From a checkpoint of a small transformer trained on Wikipedia: width 640, learned positions.
Each number is 128 + 24 x the weight over its row's rms, rounded and kept within 0 to 255. Layers, rows and columns count from 0. The size above them is the row's rms in percent of the matrix's.

# layer 6 attention output (transposed), 640x640, rms 0.0557, rows 146-159, columns 80-159
size [122 122 129 123 117 117 124 117 130 120 119 118 136 119]
[[108 137 123 148  98 132 155 121 123 135 108  93 189 147  93 137 162 175 148 122 122 154 138 126 132 138 108 130 157 134 185 112 111 100 148 135  94 100  96 129 152 131  96 119 140 107 129 169 133 120 132 149 100  60 102  94  97  94 129 117 136 120 107 161 155 109 138 133 132 118 128 125 136 124 135 118 117 119 137 141]
 [104 141 155 179  98 181 121 117 127 133  79 131 128  64 131 128 122 145 164 124 155 144 155 105 125 153 124 132 158 109 151 104 126 128  94 138 102 124 120 131  72 105 139  88 102 116 113 129 116 118 120 151 123  82 154 141  97 133 159 118 107 135 101 142 157 113 146 127 147 122 132 157 104 132 116  88 124 143  84 129]
 [130 115 130 138 102 121 126 177 122 118 113 127 131 139 142 152 143 111 122 157 142 109 125 139 154 179 143 115 103 145  99 121 133  92 141 116 136 145 118 148 171 145 112 105 123 136 139 147 152 121 139 137 112 131 100 173 116 130 116  90 100 140 125 132 104 161 109 117 120 146 119 114 119  96 112 102  92 150 103 109]
 [125 145 127 158 122 130 168 175 163 142 119 181 144 114 121 103 159 118 136 129 140 128  89 125 106  93 149 122 134 124 153 140 112 166 107 121 151 151 137 138 152 147 136 151 102  97 139 165 120 130 145  96 125 100 127  78 113 129  99  94 137 152 106 139 122 118 123 114  91  98 148 129 118 151 109 151 124 120  96  66]
 [137 136 171 108 112 114 145 120 131 108 100 101  99 106 163 162 104 163  81 189 155 101 104 155 179 109 152 131 101 178  95 128 162 117 168 157 128 141 110 123  88  95 114 155 137 143 119 115 136 142 102 189 134 148 165 138 131 178 157 110 115  80 153 115 100 145  76 133  72 141  95 115 114 110  88  79 113 131 137 171]
 [120 129 108  97 134 127  66 117 128 113 180 117 179 108 111 171 108 158 155  98 106 127 141 149 147 126 156 145 132 135  96 129 105 125 105 111 147 132 134 147 142 131 144 110 151 130 112 168 142  88 143 166 122 128 153 154 169 147 124 112 139 164 115 126  77 115  90 159 126 150 125 101 104 109  95 113 141  74 108 125]
 [122  93  90 158 121 157 119 130  79 137 119 125 154 152 106 141 182 161 106 146 111 146 133 126 112 113 123 102 132 122 161 115 139 162 135 129 151 138 134 131 138 101 122 184 157 157 168 145 155 144 141 185  88 182 118 126 125 105 114 104 120  97 122 104 161 100 135 132 143 114 102 135 154 128  82 111 147 136 103 163]
 [160 114 142 149 151 152 106  72  88  74 113 129 117 168 133 192 151 142 113 151 146 134 107 137 111 144 109 146 106 108 135 126 116 103 112 157 113 107  95 147  87 165 142 138 128 137 140 150 126 123 148 154 201 137 116 128 107 125 131 116 131 138 153 121 105 146 167 166 138 109 138 143 113 143 117  96 132 129 123  82]
 [103 149 154 143 110 174 121 111  90 129 170  98 108 153 150 124 129 117 137 112 111 132 178 124 146 102 133 124 128 132 135 124  68 113 144 113 138 119 117 122 100 141  96 136 106 148  99 122 141 144 156 156 142 147 131 162 118 128 149 114  76 147 145 141 136 135 124 139 104 148 141 137 122 125 100 145 182 131 134 107]
 [131 152 134 160 143 153 135 106 144  98 114 101 134 114  89 144 150 123  72 127  80 142 119 155 120 154 133  87 159 135 107 133 139 132 154  95  78 142 164 135 128 146 129 120 175  97 117 129 120 118 151 126  93 125 117 116 101 164 143 113 145 123 129 121 122 129  94 141 126 101 123 123 149 150 113 128 156  91 142 156]
 [103 138 108 119 119 161  83 139 163  93 131 146 120 125 131 104 115 112 135 107 111 106 106 100 136  92 154  82 113 149 107 140 169 142  96 107 101 136 172  78 128 172 155 141  94 116 124  71 127  79 108 106  97 117 127 105 102 137 107 135 136 134 176 105 126 127 142 149 104 134 168 141 110 153 114 120 115 101 102 117]
 [128 154 159 140 110 148 132 135 121 148 144 154 130 124 103 127 133 123 114 171 163 129 126  89 147 110 145 109 134 157  82 156 124 127 139  90 120  98 121 131 176 142 107 165 107 122 121 118  74 139 134 140 146 166 118  55 119  99 148  90 115 138 121 177 137 113 103 141 129  86 134 120 175 162 126 142 123 155 101 112]
 [121 109 153 108 119 152 150 121  86 109 124 141 119 160  94 105 123 127 108 120 120  94 139 127 118 140 147 117  93 129 127 123 133  94 143 103 163 111 108 154 142 139 163 101 152 141 136 113 114 149  92 120 127 121 139 122 105 131 104 138 159 119 159 108 126 133 122 116 104 106 154 135 167 101 101 121 144 129  66 121]
 [149 156 101 151 113 114  92 123 108 129 151 142 145 131 113 131 110 166 116 127 118  95 130 132  96 163 110  99 125  99 129 114 117 141 136 120 140 145 111 132 132 105 135  90 116 132  92 132 112 131 115 122 120 149 139 100 155 110 132 121 138 137  91 135 117  98 146 133  86 119 134 143 149 135 158 106 153 137 155 151]]
# layer 6 attention value, 640x640, rms 0.0642, rows 147-159, columns 80-159
size [114 118 115 111 110 114 111 116 110 110 110 118 111]
[[150 115 123 123 163 159 138 119 139 142 126 133 134 151 138 101 126 105 163 166 105 125 119 151 147 134 160 115 113 127  89 134 135 106 123 161 172 108 160  99 162 156 113 113 155 112 132 140 149 113 135 133 139 118  88 151 121 133 101 164 154 131 143 124 117 158 112 164 100 120 144 176 144 129 159 151 126 113 149 170]
 [159 115 107 146 146 112 118 128 122 128 146 116 116 124 125 142 119  90 143 101 126 150 154  82 133 124 119 114 133 142 159  95 128 130 162 107 131 112 131 112  98  93 125 155 107 154 156 135 143 133 129 136 144 121 151 106 169 166 119 176 161 109 138 151 129 137 111 121 129 132 134 120 135 130 132 133 138 128 125 149]
 [132  95 165 129 106 144 117 101 123 145 128  77 122 134 152 112 132 141 144 130 124 121 127 130 147 132 153 126 110 127 116 136 122 106 126 160 117  73 139 117 101 129 113 128 135 122 122  89 148 106 116 121 136 170  82 180 175 141 129 133 137 139 125 135 119 160 154 138 153 122 116 142 138 122 134 122 149 122 145  96]
 [112 142 112 154 127 177 131 146 130 148 193 137  94 144 135 115 122 126 168 134 119 115 135 107  93 102  98  97 164 124 150 103 107 110 116 100 151 136 132 147 166 111 124 130 110 140 110 141 146 172 144 149 140 151  95  81 119  71 110 104 121 127 129 139 119 119 160  74 133 122 139 149 133 150 143 136 159 150 138  81]
 [120 135 128 140 116 129 167 124 133 149 104 140 129 160 114  89 123 105 125 142 114 150 122  95 137 121 159  96 101 114 138  93 134 142 136 132 112 132 118 105 117 149 147 134 107 119 140 114  93 163 142 146 137 113 116 132  65 151 190 117 175 132 125 141 132 137 142 121 158  82 109 110 147 144 175 123 154 144 130 107]
 [ 96 132 141 105 132 128 119 163 156 114 145 191 109 131 164 114  87 133 121 118 137 149 143 114 131 147 148 116 144 101  77 103 125 120 125 183 106 124 146 147 103 155 140  66  91 126  92  72  89 165 136  92 154 101 152 127 162 141 107 125 175 155 152 124 137 156  91 123 150 119 151 150  93 155 136 143 158 118 118 102]
 [107 181 115 130 131 122 141 154 112 184 121 141 122 121 130 102  55 107 149  71 111 169 122 106 143 113 161 109 161 113 181 145 142 175 111 127 133 146 182 131 157 131 125 146 113 142 122 156 139 143 118  83 125 124 159 132 121 123  97 130 121 118 119 116 133 126 118 145 135 140 109 103 113 116 152 140 153 155 127 134]
 [118  84 131  99 114 113 149 141 162 123 103 134 121 118  97 128 130 110 124 179 134 121 139 152 130 162 136 135  94 151 163 159 194 139 116 170 118 147 129 124 124 117  99 117 109 121 174  96 121 110 108 100 138 110 129 124 129 114 102 146 139 131 115 122 132 106 129 126 130 154 160 140 129 125 119 129  80 117 132 153]
 [164 127 119 137 126 113 142 141 133 134 148 138 151 114 130  93 142 153 189 150 156 127 117 102 111 105 140 157 125  86 137 163 138 115 107 144 141 127 115 143 108 101 112 177  94 146 131 120 196 119 115 149 174 119 135 149 143 132 119 118 137 129 111  82 109 127 112 128 101 135 145 103 117 124 114 123 128 124 137 109]
 [187 148 148 141 135 111 171 143 142 152 150 135 153  99 121 163 137 127  99 138 119 120 187 126 163 157 117 133 149 154 129 152 124 104 130 107 107 120 104 137 127 133  87 115 123 116 155 137 138 142 125 186 121 137 117 106 206 130 160 107 156 104  83 145 103 110 135 171 140 105 102 108 166 129 120 132  89 133 153 138]
 [158 118 123  70 104  96  58  83 133 149 159 115 144 155 164 121 148 150 107 113 115  68 155 151 120 182 114 178 172 102 172 106 134 111 135 177 115 120 148 105  99  99 170 117 122 148 128 128 160 134 125 116 110 128 131 133 127 130 139 151 121 146 146 106 100  94 135 128 129 135  86 131 117 123 132 135 115 126 129 127]
 [124 116 124 141 118 167 134 162 166 109 116 108 146 110 133 141 112 137 127 133 172  92 123 187 129 122 118 110 148  94  81  88 119 116  98 169 131 111 148 106 134 117  96 145  95 129 138 126 153 100 176 192 137 132 107 149 145 119 148 131  93 102 109 130 118 155 132 100 115 154  94 105 123 138 119 134 149 146 161 119]
 [108 135 128 158 157 150 134  89 182 154  72 129 124 166 120 128 136 107 189 141 134 143 130 133 111  90 141 110 146 161 132 145 130 139 117  89 146 115 116 143 118 107 117 137 105 111 139 114 141 105 120 133  94 112 136  90 113 127 166 128 101 115 149 139 148 146 109 114  88 139 108 112 101 125  98 137 122 199  89 152]]
# layer 6 attention query, 640x640, rms 0.0496, rows 160-188, columns 80-159
size [103  99 103  99 102  98 101  94  99 102  98 102 102 102  99 102  96  94 103 102 102  99 102  99  98  95 102 101 104]
[[143 100 140 121 101 143  85 121 153 168  97 111 146 154 112 118 116 139 135 102 103  92 153 119  95 150 120 130 138 102 104 154 147 123 142 164 158 122 120 117 146 137 171 130 105 140 102 141 125 146  98 138 106 163 113 141 169  99  80 176 109  94 126 137 161  76 128 152  75 137 137 131 128 157 119 106 162 102 124 116]
 [105 124 158 144 126 108 173 145 169  79 112 103 132 154 115 182 114 152 154 155  98 146 128 123 150 135  97 128 133 111 176 104 152 103  93 194 114 160 143 175 162 134 185 108 144 106 173 165 125 135 141 138 120  93 120 125 148 155 142 167 137 123  77 104  99 133 156  87 109  89 128 142 129 140 115 151 139  97 157 136]
 [126 140 108 154 176 138 131 101 159 137 165 163  91 132 100 180 162 108 135 124  91  97 143 129 118  73 118 113 123 127 146 140 143 163 130 154 165 141 104 114 119 132 111 101 102 110 111  97  53 159 120 125 139 129 111  98 131 120 135 105 123 131 158 107 130  71 149 104 145 105  86 162  97 147  96 133  89 165 145 158]
 [119 128 136 100 126 150 146 138 165 154  96  97 104 106 120 100 150 124 127 142 140 142 152 114 124 118 120 140 158 119 150 141 121 129 145 103  71 151 138 116 136 175 145 102 132 141 166 134 151 124 149  95 159 153 161  82 154 126 114  89 128 137 125 133 149  95  75 123 147 127  74 128  97 137 143  90 111 162 156 143]
 [143 153 143 163 171 148 125 158 155 155 159 138 143 163 167 112  77 170 165 114 131  90 126 113 121  87 143 107 131  69 152 120 164 112 159 146 135 110 167 168 139 132 102 120  98 124 127 140 110 129 139  88 157 137 155 141 171 142 132 136 162 104 137 138 112 115 109 113 116  64 125 120 148 145 127 132 117 159 108  77]
 [120 135 106 108 117 158  98 119  93 139 109 134 108 136 121 107 163 109  86 109 140 158 105 159 144 122 111 104 117 152  77 112 136 152 142 115 134 130 152 144 124 122 117 149 133 115 146 104 123 116  95 106 114 122 151 128 152 108  85 109 134 123 127 146 131 135 126  89 105 129 119 108 103 133 119 125 122 124 142 101]
 [184 143 121 110  88 101 125  74  94 137 122 105 112 134 166  94 107 152 182 162 157 134 132 156 112 130 134 119 132 143 161 149 131 105 150 119 148 129 118 127 128 138 114 128 141 113 117 115 148 120 167 119 128 114 175  91  96 135 113 151 113 128 161 152 135 102 124 103 127  99  87 155 141 139 144 113 171 122 115 136]
 [149 126 105 125 133 138 142 124 163 150 140  77  94  90  97 111 124 134 163  96 163 156 123 156 145 144 136 114 109 135 155 120 134  98 137 101 148 111 124 115 137 124 153 103 154 139 105 133 132 136  88 115 112 135 171 168 114 137 151 122 147 168 175 115 164 111 149 168  89 163 138 111  89 107 103 127 111 100 117 112]
 [164 116 114 110 140 140 181 159 131 147 165 127 113 164 100 135 112 152 156 157 111 131  92 117  80 109 147 152 151 179 133 127 134 144 113 118  96 119 147 122  91  93 131 112 153 120  94 150 113 151 117 131  85  98 110 153 131 121 122 126 128  97 164 116  98 140 126 152 124 131 146 150 192 157 137 133 146 133  91 119]
 [144  91 171 110 129 147 165 177 120 116 131 124 129 151 137 139 166  96 124 100 179 102 125 128  89 163 128 168 150 106  91 158 104 166 136 123 117 151 117 153 138 133 107 141 142 148 145 129 134 131 124  99 132 141 152 127 127  76 167 119 141 115 143 122 161 135 137 131 124 136 110 118 146 133 122 130 143 102 136 118]
 [ 90 179 124 123 109 141 161 123 123 126  95 121 122 128 119 123 113 133 115  90 145 140 115 103 152  97 162 123 140  91  90 103 139  89 109 150 100 141 122 176 115 117 146 109 135 116 136 166 136  84 147 123 157 141 141 106 114  98 125 109  85 148 122  93 154 107 148 140 110 134 108 144 121 105 125 169 141 121 158  94]
 [105 163 174 120 132 134  94 171 127 128 137 155 132 118 168 102 138 147 115 152 107 142 154 162 163 129 139 138 155 136 119 102 141 166 120 165 160 135  83 133  48 157  79 128 117 141 103 151 107  80 119 139 141 159 118 127 139 167 117 159 171 130 127 124 111 119 132 131 134 134 112 120 135 167 108 135 166 156 106 118]
 [115 167 102 126 152 136 140 160  84 159 158 104 123 115  77 163  84 104  95 150 156 168 177  80 152 152 136 144 140 172  98 147 150 152 121 169 127 101  82 140 104 126 106 183 120  99 122 116 120 109 128 126 156 144 131 112 125 141 127 149  98 161 154 142 111 111 135 157 133 131 150 106  96 131 117 121 144 113 102 104]
 [137 113 100 146 128 139 108 147 130 150 170  92  98 120  96 143 161 112  83 155 115 112 136 102 127 151 103 171 133 179 132  92 118 106 139 128 118 123 156  83 178 120 116 156 178 153 132 169 127  87 115 129 140  94  99 117 164 118  84 161 112 148 152 138 122 176 140 124 138 140 138 124 133 144 150 131 167 130 167 103]
 [107 159 174 115 102 114 143 127 158 140 121 140 136 132 149 150 120 111 104 198 162 136 147 144  94 144 103 149 126 162 103  97 101 138 124  96 138 116 143 105 103 108 106 135 132 158 158 160 112 114 143 135 137 132 139 153 105 139  62 134 110 155 118 143 149 114 129 171 115 143 125 165 134  81 157 121 120  94 130 110]
 [184 132 129 129 149 115 121  99 135 144 135 163  93 112 124 131  62 149 148 107  90 106 144 103 123  83 145 150 117 112 139 119 103 134 174 125 145 117 134  95 109 102 116 157 157 116 114 146  99 106 128 124 134 121  91 110 125 170 119 128 113 128 124 111 105  95 127 139 104 159 165 166 138 141 126  90 104 144 148 125]
 [172 149 108  96 149  94 169 146 139 113  93 128 134 136 131 135 159 159 152  92  97 116 175 127 127 119 125 139 144  95 150 127 128 126 139 135 130 108 134 142 148 142 104 126 136 123  87 155 109 119 148 131 163 105 126 140 178 147 127  95  97  76 137 135  99  75 144 108 117 134 145  80 173  91 124 124 134 158 126 113]
 [ 73 107 168  99 138  86 150 123 145 144 130 126 156 112 143 116  98  95 102 133 124  88 122 126 118 126 117  94 107  73 120 120 134 175  74 173 124 138 124 134 129 139 101 105 148 132 143 105 113 128 124  94 160 124 114 155 144  94 114 165 136 129 109 129 138  89 119 157 120 113 122 148 116 134 151 158 143 111 123 136]
 [ 85 124 124 147 131 131 119 121 186 131 129 133 124 119 135 163 115 159 144 136 154  94 103 176 119 134 144 144 134 131 166 126 112 131 134 162  80 134  94 129 130 161 139 124 134 129 135 140 131 169 155  94 140  88 141 125  82 108 170 124 118 108 179 154 165 114 113 115 152 100 113 144 165 172 103  91 151 156 131 119]
 [165 135 138 133 143 127  97 162 115 118 113 100  82  99 105 107 124 102 129 125 131 122  99 124  87 108 128 154 112 155 119 133 122 175 115 115 119 104 111 151 140 109 149 116 149  73 115 135 139 193 172 118  91 137 160 123 172 151 160 125 118 128 100 100 123 119 102 122 101 121 119 140  94 139 134  98 167 103 113 133]
 [146 136 102 160 122 146 145 133  98  91 126 130  96 122 188  84  83 148 133 145 144  93 122 107 163 115 124 141 107 111 132 162 122  98 104 129  87 169 117 144  97 123  88  87 175 137 143 123 115 138  90 116 135  97 110  83 100 112 154 150 130 141 122 127 114 111 158 160 117 121 138 148  83 142 129 148 113 100 118 168]
 [ 72 146 104  92 122 143 125 105 153 110 118  94 155 131 170 126 164 161 103  90  93  89 139 139 148 117 168 114 129 121 128 157  91 122 108 150  78 110 106 113 109 158 116 122 132 128  60 146 157 179  98 122 152 155 128 108 157 152 125 138 131  48  94 162  97 160  94 140 113 156  60 181 135  99 142 152 110 117 130 126]
 [143 150  84 141 103 127 183 132 138 182  99 127 112 115 105 108 133 132 165 145 156 136 156 102 139 108 150 139  67 165 147 133 126 184 103 155  98 142 132 132 134 117 123 112 139 161  81 146 143 137 112 143 138 158 158 159 114 119 151 133 109 133 118 168 120 115 150 132 151 108 144  91 148 165 183 147 126 155  89 134]
 [147 167  70 188 181 148 127 114 128 131 126 140  89 133 115 102 124 155  94 135 106 148 129  88 127 157 126 125 148 130 124 136 127  95 112 118 150 131  97 119 136 167 112  61 130 127 145 124 129 103 114 139 118 123 140 141 113 102 139 102 105 128 126 148 141 132 134 156 142 169  88 110 143 114 114 160 105 122 109 133]
 [131 101 136 114 117 165 125  95  93 127 154 114 119 141 110 145 125 108 152 115 143 123 143 166 100 114 178 141 129 107 145 140 142 154 103 130 147 157 135 129 139 140 115 129 148 125 109 145 129 113 119 149  88 107 119 131  87 141 108 145 134 127 150 156 150 121 113 137 108 152 170 138 135 147  79 134 145 135  98 128]
 [121 142 160 144 138 150 144 119 130 102 155 125 104 126 153 141 141 125 107 143 136 130 151 120 110  91 130 117 107 121 135 134 136 127 122 135 154 154 138 159 115 136 106  89 105 135 112 102 120  90 153 139  74 148 104 120  77 120 123 129  72 178 136 169 104  97 109 157 194 118 101 127 133 116 157 140 104 170 122 135]
 [111 144 124 111 109 115 115  87 149  96 137 145  96 127 147  99 154  79  99 151 124 107 117 105 158 127 132 120 117 111 112 130 154 145  94 133 155 124 158 150 141 111 134 153  92 142 120 147 148 175 147 140 129 118 126 119  91 110  90 146 151 136 134 108 175 142 123 145 109  91 156 121 136 120 125 130 109 154 132 176]
 [104 115 179 127 159 126 102 146 103 126 109 107 107 111 102 126 123 127 115 102 157 112 108  96 121 183 117 176 128 155 174 129 131 125 143 136 135 159 105  87 149  91 140 128  74 137 133 146 114 115 150 141 133 111 150 127 150 134 153 166 133 115 149 102 147 152 157 132  85 118 102 102 110 150 108  91 119 180 126 118]
 [ 91 159 143 136 113  99 165 145 122 128 120 154 105 117 157 140 136 113 101 122 116 179 127 126 110 116  85 139 155 154 139 163 165 102 132 148  82 123 116 130 137 140  99  75 115 113 116 132 113 120 180 132 119 117  96 120 139 138 116 122 143 158 150 155 148 140 109 134 106 131  98 117 130 163 135 165 177 127 189 152]]
# layer 6 attention key, 640x640, rms 0.0467, rows 160-188, columns 80-159
size [108 104 103 100 102 101 103  97 103 105 104 103 103 100 103 105  99  98 104 103 102 103 104 102 102  97 104 101 107]
[[156 110 120 120 128 151  89 158 137 108 134 120 135 124 128 133 139 148 104 132 121 142 153 124 140  90 122 168 104  97 101 116 127 122 132 126 151 118 145 131 119 125 156 122 147 124 156 142 117 135 136 135 158 120  97 147 152 134 109 165  96  97 126 125 148 127 115 115 115 123 149 105 162 181  88 141 121  85  80 150]
 [113 148 159 153 142 131 161 131 131 151 124  97 143 120 119 131 112 133 158 141  93 158 119 117 116 132 114 173 140  99 153 104 156 153 100 149 132 135 121 162 146 119 144 116 151  99 145 167 117 105 139 117 108  76 119 105 179 149 117 160  84 154 127 121 108 117 162 116 148 107 129 163 152 107 128 146  87 112 122 151]
 [111 132 128 120 156 127 134 158 115 171 145 114 154 111 143 159 116 175 162 114 136 126 164 109 121 109 103 137 103 172 136 132 121 101 171 110  89 166 143 132 128 151 170 158 140 121 129 111  89 124  91 133 121 108 102 120 108 173 145 138 145 141 151 144 113 133 127 145 127 150  97 135 103 145 105 166 119 128 113 160]
 [ 83 108 131 110 126 147 177 102 132 105  74 119 146 116 126 118 142 145 103 145 116 138 146 132 141 129 126 112 164 126 104 130 141 147 120  99 131 150 142 119 166 132 141 109 124 102 110 149 143 155 140  99 142 127 146 100 151 104 157 119 105 168 137 129 165 118 144 147 142 110 123  98  55 155 103 119 102 164 144 135]
 [152 140 127 129 148 127 141 145 129 139 119 103 136 140 134 121 108 153 146 145 126 144 155  98 100 125 114 148  76 109 133 109 103  74  82 113 116 111 126 131 141 123 119 128  87 136 166 151 173 129 145 102 118 161  93  91 174 145 128 155 139 131 113 129 107 125 137 103 132 138  83 117  83 153 126 139 129 120 103  97]
 [126 134 109 109 136 147 176 127 132 138 103 138 167 115 146  92 164  87 127 152 108  97  94 186 112 117 109 111 133 127 103 100 144 155 136 119 132 149 142 106 101 148 116 162 156 168  99 134  89  93 137  93 128 125 149 115 167 124 120 141 146 104 112  92 107 113 105 100 129 188 121 126 142 115 148 142 112 106 135  88]
 [144 134 130 116  92 102  95 114 115 134 176  82 170  47 187  88 127 125 166 108 143 146 120 111 114 117  95 124  90 129 162 128 119  98 158 115 137 148  88  82 164 134 122 116 134 126 136 119 173 135 105 140 116 125 166 129 121 145  77 107 101 140 140 142 100 117 125 134 103 146  97 134 101 125  99 121 156 110 161 111]
 [140  82 101 147 151 138 131 133 148 122 135 148  88 110  77 135 146 144 108 119 142 116 103 110  72 122  91 105 124 102 126 142 127 113 128 113 140 125 131  91 128 105 138 105 176  96 144 123 114 153 101 105 106 145 144 108 168 112 111 132 152 155 153 153 119 199 150 130 118 128 154 106 112 102  80 119 142  98 143 106]
 [128  70 134 120 120 125 148 110 118 158 130 129 163 123  77 134 147 129 182 121 128 144 107  90 134 138 128 150 128 132  98  96 106 126 149 132 121 107 106 136 109 127 139 149 147 137 100 137 134 127 113 125 104 126  92 145 135 144 117 152 119 126 173 140 135 158 168 140 174 133 117 137 139 133  93 164 106 102  81 123]
 [150 162 139 117 107 140 111 136 121 115 110 131 146 138 124 177 156 132 131 141 163 122 131 120 103 144  90 130 117 104 121 107 111 141 182 137 137  83 117 142 125 121 115 160 118 121 129 138 139 138 118 128 134 124 124 134 144 127 165 112 131 134 103 164 136 119  94 119 143 123 129 113 155 109 130 102 110 137  98 136]
 [ 95 103 138 103 152 120 138 128 150 115  97 117 164 113  88 163 136 120 110  84 159 117 149 102 136 130 140 164 148  97 123  90 102 103 138 129 136 132 121 183 155  90 157  91 138  88 144 137 151  94 122 135 184 128 148  94 125 136 146 133 128 121 121 134 110 108 157 167 148 153  71 129 114 112 129 124 154 120 122 127]
 [ 81 145 144 114 139 170  81 144 101 164 174 130 104 185 134  86 102 173 155 149 111 133 122 132 150 123 127 127 134 131 135 130 118 130  85 141 143 133 105 113 112 153 116 122 154 133 153 156 146 119 104 140 136 144 133 128 161 133  99 170 172 116 141 122  94 112 126 103  97  77  93 103 118 143  88 158 162 147 103 118]
 [129 167 113 146 141 150 129 137  95 138 120 159 108 139 107 123 127 144 127 170 143 158 134 123 157 124 152 156 141 107 136 155 128 135 104 135 152  99 155 160  98 127 141 159 125 137 137  88 141 108 120 148 123 105 111 159 122 125 142  97 141 110 111 143 138 145 155  90 131  95 110 103 160 117 154  93 152 171  94 106]
 [115 122 138 135 150 140 115 173  86 155 155  76 134 116 150 137 177 123 106 119  85 135 172  98 108 125 168 170 158 143 174 157 140 130 152 132 116 115 177 146 129 146  90 165 158 105 129  98 128  94 130 159 103 103  82 126 111 124 114 147 117 111 123 123 149 142 144 113 168 115 154 176 144 129 126 113 138 116 137 102]
 [104 144 171 173 165 136 146 112 114 133 132 120 112 126 139 147 135 145  88 140 130 113 108 151 115 156 151 177 110 131 114 124 112 111 122 144 101 133 120 132  99 122 144 114 135 163 160 138 150 126 131 175 136 138 116 109 149  97  86 155  98 150 138 125 144 103 137 157 171 126 114 166 143 100 126  92 144 121 147 145]
 [123 105 113 146 177  75 132 145 133 127 137 155 103 104  99 168 110 116 153 109 113 128 117 129 158 123 102 173 111 163  97 174  93 108 134 116 129 132 119 141 129 116 108 126 109 155 125 109 107  99 155 133 163  98  59 103 108 155 158 140 116 120 129 120  86 144 119  76 144 174 151 117 136 101 140 121 125 134 135 150]
 [144 158 136 182 132 111 146 136 112 160  85 123 138 130  74  96 140 124 140 124  93 168 181  89 109 120 130 132 111 120 122 118 139 162 123 144 105 151 120 118 140 128  99  90  68 124 123 135 116 154 122 153 144 117 123 118 142 115 124  83 113 137 155  76 102 141 151  54 148 138 153 129 151 141 141 134 152 120 115 114]
 [ 59 119 173 104 142 120 127 145 117 141 140 115 107  94 119 111  88 147  99 148 153 151 118  75 110 117 131 137  85 145 102 157 154 170 113 142 142 151 121  77 132 154 125 133 143 145 102 112 154 125 149 136 137  88 122 107  84 135 136 157  99 123 128 120  98  73 115 134 147 103  96 166 121  99 140 154 148 123  97  95]
 [ 85 131 115 148 121 146 131 112 148 165 150  86 140 155 110 128 136 136 137 112 172 111 114 118 116 135 125 129 105 120 156 159 137 139  95 149 126 144  64 131 152 169  77 142 100 128 135 147 100 134 106 122  81 103 119 151 127 151 105 146 178 117 133 136 138 104 118 112 109 144 125 138 122 101 125 163 132 124 115 102]
 [140 158 147 159 133 136 169 158 152 129 127 138 108 107 112 131 128 130 136 127  99 120  96 112 127 158 126 150 132 148  99 124 130 146 152 123 135 131 131  82 137 131 136 141 148 119 118 128 112 166 141 114 110 144 141 102 163 136 106  99 132 152 142 113 112  98  63 135 115 108 121 150 147 119 135 134 106 124 152 114]
 [ 98 103 100 109 114 149  90 148 118 109 123 100  80 146 119  58 126 166 131 118 136 126 143 128 155  74  93 136 121 104 119 152 116 140 121 158 124 182 164 100 136 131 102 124 118 147 116 160 123  91 113 124 110 125 135  80 164 161 136 149 132 129 161 113 156 111 114 156 122  99 129 120 126 121 154 118  98  95 110 146]
 [101 169 139 119 121 115 154 118 142 166 169 105 127 137 124  97 217 181 109  97 101 143 174 139 130 124 131 102 110 113 152 157 144  99 117 130 171 101 115 102 132 112  89 111 134 128 122  99 119 135 134 102 121  98 134 157 117 129 154  86 138  86 135  84 120 156 118 117 104 124 104 157 157  91 133 118 145 110 114 140]
 [155 135  99 124 124 170 142 100 103 206 134 102 100 117  99 156 125 183 138 159 132 124  95  77 121 114  95 129 126 103 129 163 131 144 127 179 125 123 128 157 166 129  96 116 127 148  81 161 137 145 123 126 122 145 144 143 104 118 141 148 152 102 131 155 129 114 120 154  91 175 137 116 127 182 142  96 121 144  98 120]
 [103 145 120 147 115 103  99  97 126 189 122 124 125 126 117  85 112 121 110 129 141 138 132 144 138 113  91 142 118 126  93 132 106 116 148 117 105 136 115 145  98 128 134  99 128 132 129 110 128 111 135  80 114 133 124 159 129  86 163 119 135 114 146 103 107  99 176 149 114 136 145 153 149  93  91 119 131 126 125 130]
 [141 114 154 125 117 150 110 110  68 140 130 140 149 146  84 166 177 150 133 124 103 146  99 135 129 124 161 125 126 129 161 119 149 147 176 138 153 131 138 112 105 166 127 139 166 143 133 163 156  91  79 116 122 104 113 117 108 129 117 116 109 110 176 142 132 101 117 102 141 106 129 131 126  86 123 131 139 158 115 170]
 [139 124 154  86 114  99 119 114 114 123 127  95  87 176 135 117  97  93 145  89 162 116 139 126 101 131 104 118 125 141 118 131 116  90 105 158 158  99 142 138 165 120  93  84 113 128 133 129 154 113 156 107  84 143 125 123 118  97 131 106  98 125 139 129 103 105 135 127 128 152  86 111 147 144 110 127 117 125 134 134]
 [108 109 129 165 111  68 108 150  97  98 108 160 130 150 148 142  98 109 138 146  90 137  93 160 160 111 152 149 121 141 111 112 156 131  98 105 144 146 113 125 151 104 168 165 129 121 110 119 154 136 127 115 135 115 116 125 159 136 116 122 135 131 154 128 159  89 110 157 108 102 161  95 139 107 134 101 120 120 111 119]
 [126 105 112  98 104 135 127 182  89 124 147 130 121 119 135 128 129  92 123 149 124 173 146 124 100 172 112 178 124 130 115 110 109  71 145 125 125 145 117  79 110 136 128 155 125 134 118 157 146 115 137 139 130 128 175 112 113 101 175 136 144 123 138 100 145 121 143 112 104 150  97 153 115 157 110 113  76 138 129 120]
 [119 124 152 120 113 127 140 142 147  89 123 123 100 147 174 131 123 122 132 142 121 149  99 153 124 105 102 184 123 139 162 191 181  99 129 158 114 139 103 102 140 101 119 101 133 163 134  92 114 157 146 148 155 133 119 157 172  85 157 122 102 139 113 162 165  97 192 156 150 120  99 136 131 161 170 146 145 123 173 128]]